config.toml
d_model = 384
d_mlp = 768
norm_place = "pre"
bias = "qkv"
extras = ["capped logits"]
init_std_qkv = 0.0412
optimizer = "adamw"
decay_fraction = 0.884
final_lr_fraction = 0.0
Each number is 500 + 40 x the weight over its row's rms, rounded and kept within 0 to 999. Layers, rows and columns count from 0. Numbers have three digits each. The size before them is the row's rms in percent of the matrix's.

# gate: layer 5 MLP gate, 768x384, rms 0.0591, rows 242-265, columns 0-191
# up: layer 5 MLP up, 768x384, rms 0.0598, rows 242-265, columns 0-191
# down: layer 5 MLP down (transposed), 768x384, rms 0.0507, rows 242-265, columns 0-191
gate242 108:500525573497495542531524519481506480475526488529544501524536508510483489517545539416527531486458512543486447418430531536420537473565518519529450608478433488518532442531502469492551536466466432493497468511492435515500479489560533484510464438409489544500435498560500523494531553542516526469456531502586502413423490488482444560415471509484475458577481445473491547542521438541573470518513442453440485544514497507483558548481501477421526421524452578483443496467577523503470453440499492528437528464506459480441524487451535538519496508537520524511501545508530564511434471538528493437
up242 102:491465513519515543484528535521473488436508480535499559573452448489534389580561449484524581486482486410507449517510514502525528435450519498476487494508479503538522428517490535524445486490474488444535494624509482525497454479512452469475450483534466516503524499547487535482521497480484472434461480535519481476457574500541470446447460564530459485482420391514492541590503498483470500514490461502454461498513535477496562556499526506453538528468568543520533550533448540527415537472448506486444505489537534525528465530462493507505476456475481529516454579412509540476570480465506498481
down242 102:574488538406578487453443471455497494533447538452574455499526442502458450529444513524495471514497508392539528514521523414481461500484496527523550501439521518492520509449484456491484520496547532500464501467462452478535466522477500454467502557426521541534460479467523505467499559503503482457633506562565503464519494471503458467456427470487515475527540402512480458525486465422491574502506500415530408573420502484518496508521456413532476551559521511526501535406517431528497501532478525621555567481466508566502465578499489459465464456487517540451495466494456482464514484500536515510
gate243 096:471473596489483494503480522438426530535507430502445570501499494476455512516546519467566511490471491450453475516467520532520479499501560445437508507496504477465510474569458447473547529511488550511482566492525478537553539495468473456487496482474501467466471469489494544499452487548481560529495463571431558475515465396481456483459486502586475404430538493559487486506474468435545532396435484558434458527527535502567496432534428450492517480593480516561487561527556484495485531486429468546546516506458510514467573413534462516558523458531501514545465542511517481455529488470512524489
up243 098:526516408503505519514490468501504556443423511525518476506477456450534528479513473443487499525422526480546564463458563483477454516483498522529490541608396564500508524505461483514491515439556462450509510543523566490552443440515515512487482520483504540497526520539422446524465517543561456461457528507500543469505533505496519472463491474532443515556521557472552546507514469447433394502451580514516477456450477415433517547513541504469501465495515506530500461449471487502545560546551484471506407529532559539503502484478449483560466473516368502541488544475537499479447539540484485517
down243 097:544491419497544528538431508470520551600550506505472459495456581501515484500511453467528450528552452548517538522503499505506605474464491508518534512458445533427486520516516460502491510489529533512494481476503435479510547584461508450461478526502480476502537538536557511484573452514569494495514507528498547494475515478481501523480533548499527523506502476534456514470418577496452534492475505442484495570552572507467463544471524503523528497432492515440503503439481571533532458464547480491478448458487465578522544526567537435537513534479494532496537470569436566503552514515491530496
gate244 101:482518442473469492472586511524521480538448532498517550484566512478573486516515504432464501477515531439436483449434542534490502555573477492484462502489524458481455429456530545519461520510454535529479454516525574476507494546470536456484511562493500465513497498476503509529479444527555584497446544617454528582571602502551519541485498516452454516503528491473535537433477491500509503515467501469508559483543512506499469532512531488503458481494524530429503446486489496572441428416525421505424532503492551481497455487518508570463586439424460540478432570520512507504524541472489558498
up244 099:498528481531516521493486562478421487467465513492507467492462470482539522502483521565548574490584490519516472510490504458497519467473532548486468436503548560466513453496511410597505568479569444443459518481480507491514547563480566480479476560436472530506486525536536442522474586478446498504439562491570474474500539391595523557573588526472465537491580508524457485516539528527439566515507482439550522552474431530478526505516518454532636530480513379481458444557510436483544557488553476515569429520494583452511512430518501498458413497545470524486506510484490519571471459503444543465
down244 099:471537514451512541448447480584480412522519600458491451544543390443483516531494464503556537477521485513447554489569466482543481501543503446457499462492485521490449426471469451440506571549452474499492437438543437511490442487474525460508519513486528588545519501552460468469530562531545508586508559487544539451500521458553548533514507517558541487467488414495434464532547353504570437418541486472555461460545572538405492485540499538476493519523554511486446515495588464514493507480487497462500471535463441536503454496518402515505535483532475495519488580518578511552439549434543460484
gate245 103:538407457485467553462505477520482491544420482547472536439472528458543468523520546472487515490540433480551559489494456545428516570462449555477511514495509476560534494421470456474502524468491546464509515486491548543450507507514443422488452517503529559535490480527579502503489485556548538461489456534510499457463538499481437519566483470470478456461572421490550473525511410531520509451527473522492505528471474531462507526532465499472428484520490544487521428440475522465440466490464504447574520522482582520523422497539533589523457508478426461518453480544478529488496463536434537491
up245 101:494494522419435538549437492558527509418481476491510492539469498524464565514513478511519553507494568527458479522596497443478472458498487498424535521463480521551530519481456518469521432537447483447538529536510488465535537461481509514514523496549454496491544533540473521431430513522511495514536541556526418451484491455568560555445493522543440453459492589529471497488592487490436522513459521425521492472516565456478499451516537513503545390515483513516418521502448495490484439543530546533460431522528486438482463545494507534555513460530470539457452423475475540515487421502533443471
down245 101:438536516533522543528461503506475530559437508544473530455540515486485474462539467505554493547461448553497437530517513521454488492523517520559512474532438515476523563459531515410476532482504491512505551520509594509513449517469528440511539545508443533506495530520526532456511496534409461577525465487536523503512458518484467505553519536566466508440519573490483508484487448435522508533563463518469498481439546509521534526511518519441456467454447475549540483507514531498549475517505472495453538465550505478477508499484596465494434470525420486557465506508494526451427534525540558456
gate246 101:516440524452444471569560580511542453491457531489524516499507489497490551578562397499464413462477516571489504543521516519579476442420521536483586516471516542485545489437593423464502466522493547504513440472509506504514511532477546488568522516490496520415470467575497480457506429543464526488464482505477508526523528559536438488466516426543524597445550468461546552551492512523471457494491520509556541464503550528576536565516559524511540506479536496424477504477496541519453536459605459503440509527514522441543516459535506541501576483536428492477456482477435488466504486468548550557
up246 102:420517510552459526552503460544440444513532526492536550550532507540561448499532572492477422439441529500419448545446514495519442474558550531445461460489494452542447543464466519474450503560463420517519492499526492538518501401527517516502482466463498469474465465465448524577458523515494565479498480513546478553552478657541522543462540481454507508476463469550392518548529515505529501473532499470511474518510530502550407509573552533521468536437475503566525532491518544423426462461502542508449510524522541478482471497480550549481489526496475490497486515477530432483499534464496471493
down246 103:458496472476535509514531443540564453493445504510503473535428520453548583563535503525513494514472513536514507476453432507564462483473518472471478554448522467523452502528553565470506590526425497522442523457504499474439533501505493485524485550451526534568485475534455527480565442542563438583474487479479491433571563452451488577604537538530519520519512530506473515421481501440558475428480549515468419540509541513480467552537520479451533502537584495469522487542555499482526557566529536487503534520403474531495470480503523433516587510501486453462500513405478543514479438544507454422
gate247 094:450507519519542491437493459527508513523550516559451504470444488501567541521550463502548506535465521510421544493479564519496509471510465480489535471465471472587468488469401443480502460525457575476534557503476498511536496431559477521508519467492496480477491528433527513496485531557472531515542518566477555484545528561564536509460514499525566442445513448491551461473481535470561504545480512556476509440506537603530484483507466449452509427539528513454504544417563525501498516551514499534560428535515476464553480491450538438485563567540551570511454490504517474532487574459418488511
up247 098:554459343519487439506552513524484471448481523537535514525531445433486491439513538505556496515553563485510565526462471477520400471461463561464478495472494442482526485490506492568465436432539509509559573459535514528497509431502508479503515538548430480528474547475396477482502573528553462554497486470512478464516522543515538510536519482459488479478520474481522502578441500511580401543533545534496521485443514472454541522574531498473504528530458548524512502495435502501492473461496573504431521458501552410525551553484477483490441539572526430480545501468458446540572486500447499469
down247 099:546473495442488494480514456519507540508572498502512509478470430504468467506512589495531533472518491539534467548455526496529526487523473548467527520500494535554435545552475446525461483563429496505465459498508433537484525459549394534510505515467498475505475470439506578507516554421454497403582495482457528466543490513476522498421512472476491599506438371570565414593473572542507465456393497481507576469524489533455581510434449455503561460553444469510555454545492536475542505540478416543509474453540499508500480550460526491504468525572505526484530470482515492463540494447494477568
gate248 107:505484525409557512517496534501489519456497432499462557479498501521476469497409499474484463457508576474529474522474504491472495481519535450487458456467523498540460511533496463470521526574517563430562479560512563567559536480504456466502456520389525498491507497556522435498441447585554502507511465489567468565506520515541434553455438518493580542496518510480528479501442487544507486389496481541535469518530593489548522484530493548445503456488505536449469522499474526496484473534544466500485551518503509478514455536491542551536554618572522546462444467535560541481514494466444527481
up248 102:459495507495534525582499479466465481489563523518484451478479500496451513517490509475492556520537510525501532485509432487507499579546500461548553586510437446524545529515483440499524524572451511488510510494503502535529371522452490475531481538519519514519469528420506489479507475463472467401510500564518646531500611496453471520530550422525584488583525487475505496504503501488521423504459517547477501532522462485493499528515561392463490517510521555450468480469498485513508443524561570434497525457555513530485432485414489526526510466524459523490574572445510509468501485517425523456
down248 102:506478418499401512500557548593524453553418402482539463484460542489597563557493584531497496539483523484450428460461514421542566532511568506494505496523494454587519495530500476520522507530526460392588481537462539521511525542579498536518570520477508496513493418495491468527481473489473492541408529492524557432530487500491483423501526535486536482507483495502540450466520412525522555564524511461455494530502562468537561511502546532568536468534446500533495501493514504491509472509499436506469500505519529428501423506531524491533483523536578523520477550515500575528510528421453453454
gate249 101:549467493537526597488487506534539526550495503606515506515467490457546529471546535511521539491485556526446534465512519453502458517492462513547582539477442554450463455456469499498475487511486443498467536560534560438454539533493485436558508516515490523537479519487487505421545538474491471520380585517541479434494543458513511527453568529484461483468440508575560479519537467463548474463500443496449439529536557543490495491522461458500541463519480551453558527454530547442448489423535466472497608526403505503503474465514499486461550502466467489565549562503521514490447457468531508481
up249 102:463539461482526462513498459481549490593502563498505515455492462468455497448475529538509531476542515482489483501492484389517492559452494552480527471442517440575474529478450540563497465501508474516447478405490532546530521537504454528500454488431493479501441498510557488448486525465480518511547425524525496449476603461429448570543532542467472485539476529499441486542512550426548497549471524582488531550477487563498481549417416482461439530503495521404403517536459540485556483469512524487495516463538506507496517475473501514579504543559520480503554470568441506535445440524531557499
down249 103:520493577606505530451500498508497475506540474577496535515539540458520508501441517535479455538464504521511529502545485573498467556400500474459500422449512435505509437548460515558554495498491471506493484562507508528469474548488462436519558497564522499441439424476517433546483473537510509513483442396548485467481483484451524504478519499491453439530531553495496503550506554492549540500497525500483434381516499499458558499543489484435508434452435468533521515472529495556573503483530512503507515534495439470565449461490535494470493473522557504509450491482497506528521560581549461514
gate250 102:458545601512415499504468489494570478462539450472512555508518566480480469464505542475512543513535533541514501550535456412515537592482505469546482443533497505571426406543488496370467556540554514562484500449498524494497482500478512498477518545499471474519471548525456532488512444453481460512471498494520486570517517523554499531490500499491557475413569497471542525490556515503556517514508505504470479475509488495531588479540454525612478497505503541488450570532428482496496577548496490505550492463509568473461507502506469548554472482550573557449436412559533478565485477512501540469
up250 098:552501504438457490505468454485567508475456422532518402463528558522509563443501450576524485538465481488488465479514463532592503513521500577499515438523451505513488507502445499488495513540471567496532585492443476509481443547513547486505471495532531491471478513526413516515538515418488530497473484515468524532409463410485548483455506507499479541493478510484453538468560558456401431527508528438513474484495472474508524497517540547564453494531488563495519594471524475464478518514505497544455503493509572504521502502494484506526529494506503512513384478465533477514488503541427605477
down250 098:515509473539462483487504500478597514465507582481476509511500551541436544491489556401449452503375461538587480538458545526470480543565455414478477519462502522491510485527578516497446570520575529500558478514493542472496514499524534481445485531490570455497528504463461550483440503486462515540622484455434521480410502451547572518495496513417528523468552522473489535486541512392510516464489540466565526484541508492513491574505454476529507508492470561535476595523457509480451514498464542493536518526470493458486493543495578496580573535494441516505445561443520463484539494485541507460
gate251 093:486487414530430531428507552544539483547526445538504531474508499554541491536424472462515549469555427494493610562556437546542500460581470519463530553468391475497499557534555479442485461457536495552534462490464494521478511497523488575530502553494457489558472515539483503477493541551485510483487526507514528498442568522470486492488453487484533465469526440516530450513504439487563536514485538610450496509429502517517503529483457550481479475428468516497549553591536500551402475544505507542582522517491542561551441463465531485500516441495505501532429478460503531468515498467473528497
up251 095:459501416492514568450469595463530533486469389450460549518555555535536472518540515389527564502497474510512524475530560447516457488526468525537494507503505466511483496517510414466438460484445531522546565469555489526449485540456494576509465414505464459509482503563450499495485566522456568502435510487495597449535513433487594566526498474571444568497508448505589420561426459563460521537543469500511522508528466498517514498517471467542466513515503497463470426448549476525453507496462479502504535549499521497517519517486466555540512544498465515488531499483488541560490498513502467559
down251 096:449508492478510447458504502418504523548424529478511507491489483542501465563493580545429500452494495474501536511418487535517514436508526458436525490556436439436513507504534560485503484492454491453494504510481491484544592438508458522540561538460489519494487533549506499513517436496526539499417429447477483511565502508469499472491493520556479483524503472523506489555471497519536446547470530498499525492545433502427494640512519569534536508521543492509454441561526476461522473561472605548532471468546450532508503511451503450546538543459404514505475486494520487440507557446513446439
gate252 103:497494460506507489471525532536539517541535482552501502438547487505441515523589504480463447511467547496475454537451474491545554514456548553503512550507473456498480483466445507539476511511487538509509475452486513571578510512481531465504512521500438497548514493489421474403489556532519488537503517528530521574407506567524510537524520524494476479487513455539437526581565590542489483479442516531528552509538517488410525573506462508409520510529525479470544480512489512488492545494524589479451433514508414419476408502519593496615567465463435503431478546562564451528533522469521577508
up252 101:444488512459470500486494489521475525524471543462540488412446478532511465538443472523478510503494530546541456469493502450493518508447505564518442445514403577460488516445492530543496558527523554561526496555511454488465573562519512541486427437480503462468510522503516454499538551488498506486490464533547450445515503442397540532556391465463540551473570500490521511473484507461603575479468463444500508437532500480398524422507480441441487487476525500432454458516524544476452495476469493465505508552478473499525460505500476456580443507506599510528533389426558456590507469482533493487
down252 100:508500427530476470562519408458470527499532542582507501524519481532471531458532509571493501516540570489469496487445549453427492538405468467501543473466560506484433510440512556498448506464542414492464410542497452493457460497463494534525532537544433547543421510542469492535508468548458524498532477488505567490522539501501489479450532499481555515521505557516450528525516502511484515516511553537497393514445572515587465492502480526440521511467539428546517494516556488515468510458473483492478484483487492502516548461481512529405578555505558472545458505495485497514522512437475489450
gate253 103:432468499472462562517500527547497471496472542592513544485506513474468456563481404546498527442540408573530478460490482470522540462492526465525473444470519444564449425532521492467478474512523466449415543521467523513477476526496470491506484540468489498478587508491529530506521451523543504459442541577537580592514481537533505553495550557530549551448541444480515538509472496490417501448461476496486495504512569480487543494535500480521582469517461466434421481497519467473487456555570480400414499508422501449499480469530471538432473525463456525519480508553497440489524493479496449469
up253 101:499431518502452433551465473501460497546493444459494493506474578534472411491531556520510464533409528483450541457523523488531524530443541560509493518511473578518493529583516540499543439440522473454508476478473525456520551555537536456447551528521547460498442438526534513452502569518459555490557497548534487474491502503448557537541534486505458543498504503474508462510563507521534508532489508488463455513475575488484542473555470541472553465546442528507548502476553410544544509509482501453545498480555497524533497558527439488546595559500515495464495536483481523460474480531520514488
down253 101:475491495418516490566522618512471537540473511474520517504526424499576505473435498518551523480493473510477496518498515499521453495530529492478516552553488538491493466527532548484591520498528582511449480517501486462565472433559495504535461558531437515491537559493456554466592552453550455486498488543488508495500464583487485548423509485420461477514557513469489476508546550509501533474495489431499506544561584496543470480531510544519492496469445514566471511546428585491564463473474460454489488421502467531498527532512585492463561526535473385474496436531472591519497487562549525523
gate254 100:513531550490458528481524495562502519517532489426482504578457499553509505464442447491490534489533552521513554557531472553492514529481423510539495521444555509514517479531545549468424497498495463557524492569488480555442479473474570577517517473524486468548492506527395517499507469541558520476440489521430549460510578511511535510467416530447471502455536507518476591397553502516520540500483422479504496559453485522467473519450538582526490555489466472522409507545575498546365496497459512572525514483502536525538505500526530532506532424453483478499452530572490518419496448450524527479
up254 101:552544498524542507472498522547523544516423457540478446472450515533568452483504529534573555487511499535525498467517515492472442600574516556553498517566547454400550549427454468484477514475566534503541532527533513390456493434571510513573520449510550517512483586452539499576525507450496514472467449501518503515505439545516448475461548477476443469466488463546508533571525481564520549513525463458405457538539515578533434500495490514499557496517481489514491490509457539507457477453510499479581458526538532526510462480499525416456453539427519512472458531551503425464497541454576540488
down254 100:575548502605458550456412507395429490439533469484480459508509460467537564522567476463502441526491529418474544453521548502462547417522464522522437514446590525492446512516541481498510506502509495557520512514454518549461451433536525482491517529493434515402491517511467525465438507439508515470543504430509546483489506510533522490488494524480464490513458587485555548481465494516532497423485373517478484554477553526456515457504486418454501481542498490506492521492466477488499500546457497500501457595513493518484430548535568561538534471463480505512545466493516464457495511500543440518
gate255 101:503452433479477452527532462614508500487543546555472506433485491513488536527561503475516522542533460458459524519443443416488488497459457459567384474460536515448515514426504515486492638510451541488511545614559448553523536407429463511468470464438466441476534551514504552501413529538581477541480556549480459517544474511451521498437541477482515522510501509498419442499467552536480526484456531470457557484503572509516509546544473486535447469552490500479517493467565488525515531547489466508530466500469493519526509497518511491503509467553500509533514556458530468486576457501449403504
up255 098:474503487459492467466494499525456434506567543460435472516474599442508534495441572491535508517501508514485429521472515435458573503517530483499524510556506465471537549436418441489541496466532504512424512565566496528552510458513513520483519456403444535466525461459465495511578448472504506467522484467528526525519478470504506447494539536519506485463511447453469528496510524550456469447489514473485536428454497467492479569509498499479518467527465530531441439477597508467460547595525455440489538452504471477502489470527585442471507483557482437454470456523512534424454599515521461507
down255 098:578464514493363638531523547481504446515492535440557488501519466561462515472464531542453528460503462540513535509592536473536508529459496499515571465424471512574463494524443424496404491516508400405438492501529483517499439494528483474546561431537466511555477447488519502515471523493470509496557466506500462484546470499537473520504529529521500539447509561526436512496486542501549558506563507478508490511470542597504533550479510493537449580464440476559469509396595498528478448559523505491464524503536479548500469471523452458567498515540461535493508477477496533426468570463454472518
gate256 106:485461519457553516498501503539544535491485481481442451526555506464467459587499537542494481526542507484441509554472592534592476462478538512539441459461499485530560467477497460460499497468521517457572557536490524438500466461544523525555478472484523539551472482421461549524489522551528499534451490580480473515471430449518500489483547475512575475515497520505511512499549506532436451418486447491451533480473541543441540481508485550465521506505448478476548468535536568507471487554511500508585524468556587530520473586508500515478523507438509575496458484504512491519557592408590481503
up256 104:500476492458511488486504531485505506554528445456512502522493488504468494527509469590545497519523545535541471483496496551469508488434477491466463530554527559474521478498453491520502503535525542459525536493483478487516561524520490406533516537480503433518489483412493542498515525396518479501553513518579427493539454414481421447474583550516509529467548499521538548498512518534504448485556470502511504538497467396498557456534530506575490479525491478486493481413500510490488482463488547473507524516543513466475474506490437554466448562530444402475536420483439596521473469568510554532
down256 106:511526484427502514508559514513495443549559513519535493536451509508500627518424433520494504510505488543518524507560475521483487434543487503518534515495524542496542464489561470496523451506527479579536519509483455512488590486532503509450530466538471519565464480453566572534469543457513517497579472497483489523544474471518467473551469531588440496511560507549500504490493550482468552504542556445424492469507528542500485471530544502559452508535483482431538469522432487456533425504425582497507507506426544474484463539463465586475516472464499484444466466486502480443519508531519482528
gate257 099:519483505496463482558507538519476513475515477530504475472554553533536437442503547431522532519490420509437560469447447570497435544444477558492445524535612426569519472428537480540557543522464483439455454495498513546562434467526537496491445461456397571465487551517456486488506581551541526430445541534464556530493498507505613461486498528465464451525476525536492492502482508484574472465526498548475474521477493556507512471536552424472494487539553539448487476550500498533531498521512483502484465422489537457579479503519594489518535536442570471476544553482438548459513547579485467559
up257 099:497443534525494450534458515480411588471516487525500515483477475444447477475514443515505530518509494515499461492495504523519461494495467456519449515562488459536475534462475519515549544578387487519484495521563554486525437544495500522540468478522506499483503463514464512470466537566405505503474473520547525484477422549471508469483563413471568481468450520552528448465499572524467495529543556527481515599539432518474492465564478479511499520512497553578531508564497532528519567465580528520476437535439535507473495475549512469513574515452473512539516492508493461476436486471524486566
down257 097:523502448489489465515488487496470480525470567524480525551473508480480539498492391464510451538471496472523480516558520477568490438477537512527489489520534547449499538551501529549453532583510488531444469516508490566557497540523529459450589495523486441481482406565512510445480449497490517514608536565497498575506495549393438438565563500429457475498563473512445504556542504514471485495461449449486468556464477475557513465610523484566521497501488532453516463502518467581551490603503484466491463398467533527489508565463560533509408453488521459516470545496504458443426492518568474469
gate258 102:517390506484492479480538528512497478456544488503500504563505509519504535474453459464491530565510519510432559553458503469487525468522469537523456538497456498475573519589494576454451571557464441488501478496560518542504517475549483539502499546488414537507480561438503485535415495545570462507481508581443548404525498551515458490456500475493512504561532515500480437466484505563483464486514447442512529408522536521557560548551521481487493492525479479513514539505516480535474442453446399494509573578539487530503480517529553421454485448550487546477424524591539544498499453530481524431
up258 101:538581437504485524455488478510483485515458414424520516491466428509496576470471484590545548507490538491534488548469470541549542456468518463471495483512508507443525518468496524486532510479496547558485446450490450490500480454499513450470495499452517497501504520526475465545535583537458531436534458534469438498507486471588561521512542503535494499519498475526506615527502513510540511489592501479478499544481513442583441477467486502467446516512492465487507498592524563553562527546509433506488528459458553542473493554463513515519481548475511452529514457502549439482494462517492525516
down258 101:422596469550482538477481486540574483501466501481544445511439585503550514478469496454476527524571541582516511513469468505499505466556505509525470492531431542537516506463564491472473487463484473545491469560531536455497505478511464500430509505508510510481531543561541547510503443458527504448508458517493446512468454569472449579442472524501513533484453502524453457571475503492537476435487473533450458459498478489526588567508518479525528514523537493449438501532478395531531518498493418505427452549451481547457482535478507487540385514456500498469474515548551461521531535573530452458
gate259 094:502511543570499523589548511467511479443491445587456487558453498515524551492570528488421563564505501480530520492538507546458495461449465537455423492486480530485506438502567450461513487483514460521503412443448519504449501513478541539583467460504488568545517524511514485511525462518489492546414510563486516440450561464555489469500535535534574571496417417562533594439492521524483502528583516480504496507515589524411583522538534506502499575560503498479486462465426541492541470472518475470577514466489488550524491479550460517473561492514446489527487530507517518503527505518550518494
up259 098:495487521551490495486520449499566537494486486455459463543445460535461502488523518463520489478469534536474532502457456519441488449521504463526505471549465462532547459421463480557556466472465498537437535447522543542522577485531479491465520478477454440468482515516556477506528492523469523521477466555452506494507493448552565423504455539430485480469519567463466492423503462539499496482487475504570581540443489468526535515530503549484500485442526477475513487607494436426495553559452513483495450483522520513526478434531464509488486503549493444520479585474517506483521478512432506491
down259 100:476436485487549507486516485470555471525516553510517458588452449508466502533517520477577490550456524547484483505411524540585426456516473459492516477497494478466485503516520443520484512529499517488507536516522487495567527400571573435461534494525574518534453466543519512505563538530568514527497569490507547547488517516513485493508485538514564472515584436510488538582485467427517508461500575501483513546508477503453527510424497487491465590416438506446475443468443510516438539468543395562518502484530464496431449526463455526528562564496505490464503543405508426480475484534534505560
gate260 105:535492545444502527564578489451535519470469547573516543512432534443419475547542525492481471495485503529552467531487483453524539555465477537555526529461527438544543453456537488481511491556463523444462519571488570541533423558499494488471464458492525451512512489440511506473484500477581518493399474525475554550493501431470559517498595432462528561524546418512435563509496521521509523536558556468582547504472523543442497546524514518485518511485537516514489475561550502528482480486543469460407522505514482513545479469486549477489531478486502571544489563520433569484526564495528475490
up260 102:530544497491477529441497544493434489422430423509495514552508436520466444554484548528448541495522516480498478564528521472458459498539537535538500573526498486482587510526564511489493493470476508501472528469491444406472468455560573500459470438559549543532440521512505538531457589483509390554478462538504498457480521564532530576501546465458508534477441476489453482554544473503458528497453439498496503567532501478487485583487396510419538492487559523485448470450526504585564510487494452531408549540519480468518523472486521505504480470480504464456457507551528457522508512490460442562
down260 101:534554514487534507488503522539597510500453497560515537470550480570442551525552564487515515569521499537504549440503522506529460550501563448520483512445477471523478510449421459518445544490423536565586518447485498500481448525499523595448535528528555537539573563472533555468533542475554503517494451516555512533522556515474516522512525509488513461591460434461463569479545503492515554465470531556482476545584590527471573593592427481512486499548597508554554521509544477528504505563450608506511520501519543489556441494519550482527507460466447465500518534445490565530481511511482479453
gate261 096:490426567520559492502617470483503502557469554529473533524544540484506431559565489533492532486468513534518503501453507498481488491517525544534435452464464521496501530505451493464442568502458468524530504510465514510525485510475542471545462503545504544477476489467533539489494437538489533484489494507523495477534586496522498442485505436518510449469494520455464608486495523530555522444495452480463512458477493497492491547494516553516533442464531488444452484467456457491480494524502477517530429572516452506550475529488423487440471493491484517569504542604530528469533515539500529458
up261 097:495490566537547511540466484513512460531549569488465446486521486424517496484511480499452494485493538460413473528492464414536489501483470439514451482505487459466521444494587450490531574445501561629450500528489501504549475498583535521515526497464498462574452510492556539496486486521549528520516493517494560426468585441556492543504506551503504529455492467465509510484518529581527496471524521487505429476493574530466529571481450484448620496413465512553561486529486487492486536518499516495515519524477536531449521548528485435526495400498472493493516536466453487503544492432512471535
down261 098:558456483501487525470521498521560521498472507488482436518484489545535445467499438540537528468526500475505514503535550420473511430492541470526516481498542497515421580418487527449399498531527453560445538495473499552471561531492526563511475486501513479480610475492579479525523556475447522469561498476507538571497584400603435459470549452531457483453556466466474536488454498480497475440478434500501489481462446433471475466469573473519478559530478413477520460484566459514494490567480509553529512605467496433496525520529513425566505489484434526466526531503514457525479461512521544480
gate262 103:571517550420538428577457536486477593520537516478439397535516522510522514564425509480462495499471469520598541500550459507490505504565506422476537468535554410439483450498503571497509466498469517441522568471538578526571478457566432433485486469503538546419453530549504547481500408513457535483454531567520465469555547497553472490403509453498541521336475473546485542506475483485518465510487471453533521485545568513498495506461544508501554514486478484432517444525458508541511472447549468425484562538507483557533516510501444499509489544513570475494591555492521527470511501537500488537
up262 098:541448479451435529499522518475527463517451493496466521480558495476509469467466536468512468514472483550555602494463466518495539470472370514492565519476458495486474500542537531473478449489468497505512514543582595508449583534484552503444484461535448527459467451534521434493539486580460506437499433522467449555473509548477508466455525519469482479474562497489455479461472547441503502512453452557483578465474459516500537501522505545468525509539511439471530473493564501540462429491504504542498498480504453486488439528586475523495434523576515453463518461430428502516538491584429467465
down262 099:460521540532512458484443517483512518503516505441504427523488538489445509549518529528548429490518478482573444480544468468507533504466603450450453551517490488538472440479515522502492526493460499501570495551466500482470486504555464535501497493529470459501478405506562471480444533521510531483547468508572387490487473572525502442510469557503503489487531474460503511487430487536517577543518528461477513487514436440540493580543411426469438507500449518579523498442431441547504559538514480472486512457468500506507496587518461564503442514477539488469512573565514464435489444496490442512
gate263 101:516501485564462464491539469503467483556453532487507483562511590490520503537412484470433538510554542536537479481536533556527437537533472502527508495539496523475510504552558502463450429447512556540451541525473527472463431531493430471541424476490495457508486531449492469537539460512532440534453524510511559466472489517389531521437507514452487577454436437512498551472462500514446466509402520513466468511488518481519624503452487425487506580498489495510531550434480482481462459543456497522519490567459518516488480550501510447451502462472456545537524544547481502532522507444428442568
up263 100:542479557545412463468545480424465535450517504539513503456541519540538560427507519500462529443519522525470571551533534507425520483486482441432424499488505505505523486458497491538506465513519498543442543482523523538496447480611496599467506489483519495612500539450569499495415512483419542537487530558503482517511461576448497466541481512479445462484509485497455533475442491495513380450466492526463486446519490507580432456526438542499485522538477497586481542489535535517505492563501484501486507523503400515508480529544500382516518530531541520524510522492504405416487492471484460513
down263 100:562448497483487495515484448475482509509471533493514579506531471535424427549505580471524504444473530520500484493468525472486572501480503502486479509458444507482485425472552493490541487493531521484546564538478514450439480552475504457552494474521486510499453554443587549558513506520532502477525472502495474462485588517478526503509483502533477527460496519579508527485431518464598481543504401494491522536452485477436474521466449509455463350479521450482534487479512503502458511523499443492468510445563520513449493506460514498431460459490529445444498451500486485471466523504537524495
gate264 101:573474470568490471448470580471550459473521492501514507536521443489469504483510503389496531534459580545444578560536456431583466517500558530500503522528425474482492548407529449494562477492476560482504470504475527504535562454431511485539530494465433591474506497520533443477496467499506476534512510443495506528480530438494482535556501543505469528499456492511547561439414434524510561556535487523516459468478500509517459442541483553458515564509477568418428452508517629487426534482496529540428513509504452465437482557476540498476462556490500517504415498519557491449500485548492523483
up264 098:496449426510473500543478396500520505520506489467459497483510471455525471530571517493522512417506484535547495457449437504517537500476572436470512518557500533534483550496467511520435467443498423526484452522482527426487552489562412595573443500482531543540442523437506505431524511500446463446437511495489521532520558503505453537468537562480513488451510469470453461526497499443524522482441488501463518524482507507472497527462501506528515518503496547520482505451558508491536466503498540447572484474509546504544571476501539458526488467573489501520505521506498448479468509485455474397
down264 099:486542446506509436538485478468579547480494465532447517462492560435414492542531456536444459518585533447526411528547535521561577561564551475537404517515466515521464519507475445439498591484584508535475508511558518528570472536512491533497540460480486514456526444458453469519480511515534466506490522535576560484524473484437515523537498487520466456392506480548498530529407494516462484468441515575457472440450546462457512546506489483523464510530516512420468484548450495463581472496559485512465463470543520552474493496437456462482499511528564549591485551455484440490507512565502451485
gate265 088:485523529468450527558523521460504429414441493538535523437485482445580518563495537516580512506561523394521539505439477503448544423526519476524513450558503562505479502436480467521478479547605508420567542493479472410441479534460539482498475498516575453482554412456406527498499452538595442486450512417450428536481525445499500498413517547471432516495509459561551555513540527553512484459527502500523520540436505470476492504445506480563481514548499496525474534517477421527518486469514529513521494521492460519547469505470539476487573478404476544491501538490540483487485508470455546512
up265 092:510466538506516507452514495513579511522463494467508528521505518584541456558488488544514503481484504479444493454509436474454463499509533499422496508431551459410549487461506445494499462538547477538510451491469526530491514523517387590492522566538527509448415563516541507519456492439483548463515516503557484527447432475502514494498498498501486510489448542467514463503416453472503532494465502507497484538516474544437427471494506480513552442520538541495587523470512481506504538528509424504451518541428485499456502516563464443534602484480568526514504558474441521476483433559587396551
down265 091:485573555505527512508479502537431493512471575439413437536495550470545463472487481532500489483398578536438494478421559545461491499472404480492490435491496526418460461515509491502548488417443511453547551462481483465472439426449519572483516515552496471499530511473516388511522486533481480466524470514511536519469480530542517503476491486532451558525480555478502482490538551527508521558485534485437473457473519421451458552542474514523513470517396510592551485494506479463491509518477523475476500559529519547474438481506482452435454446515496497542481482465572482460542492521443442445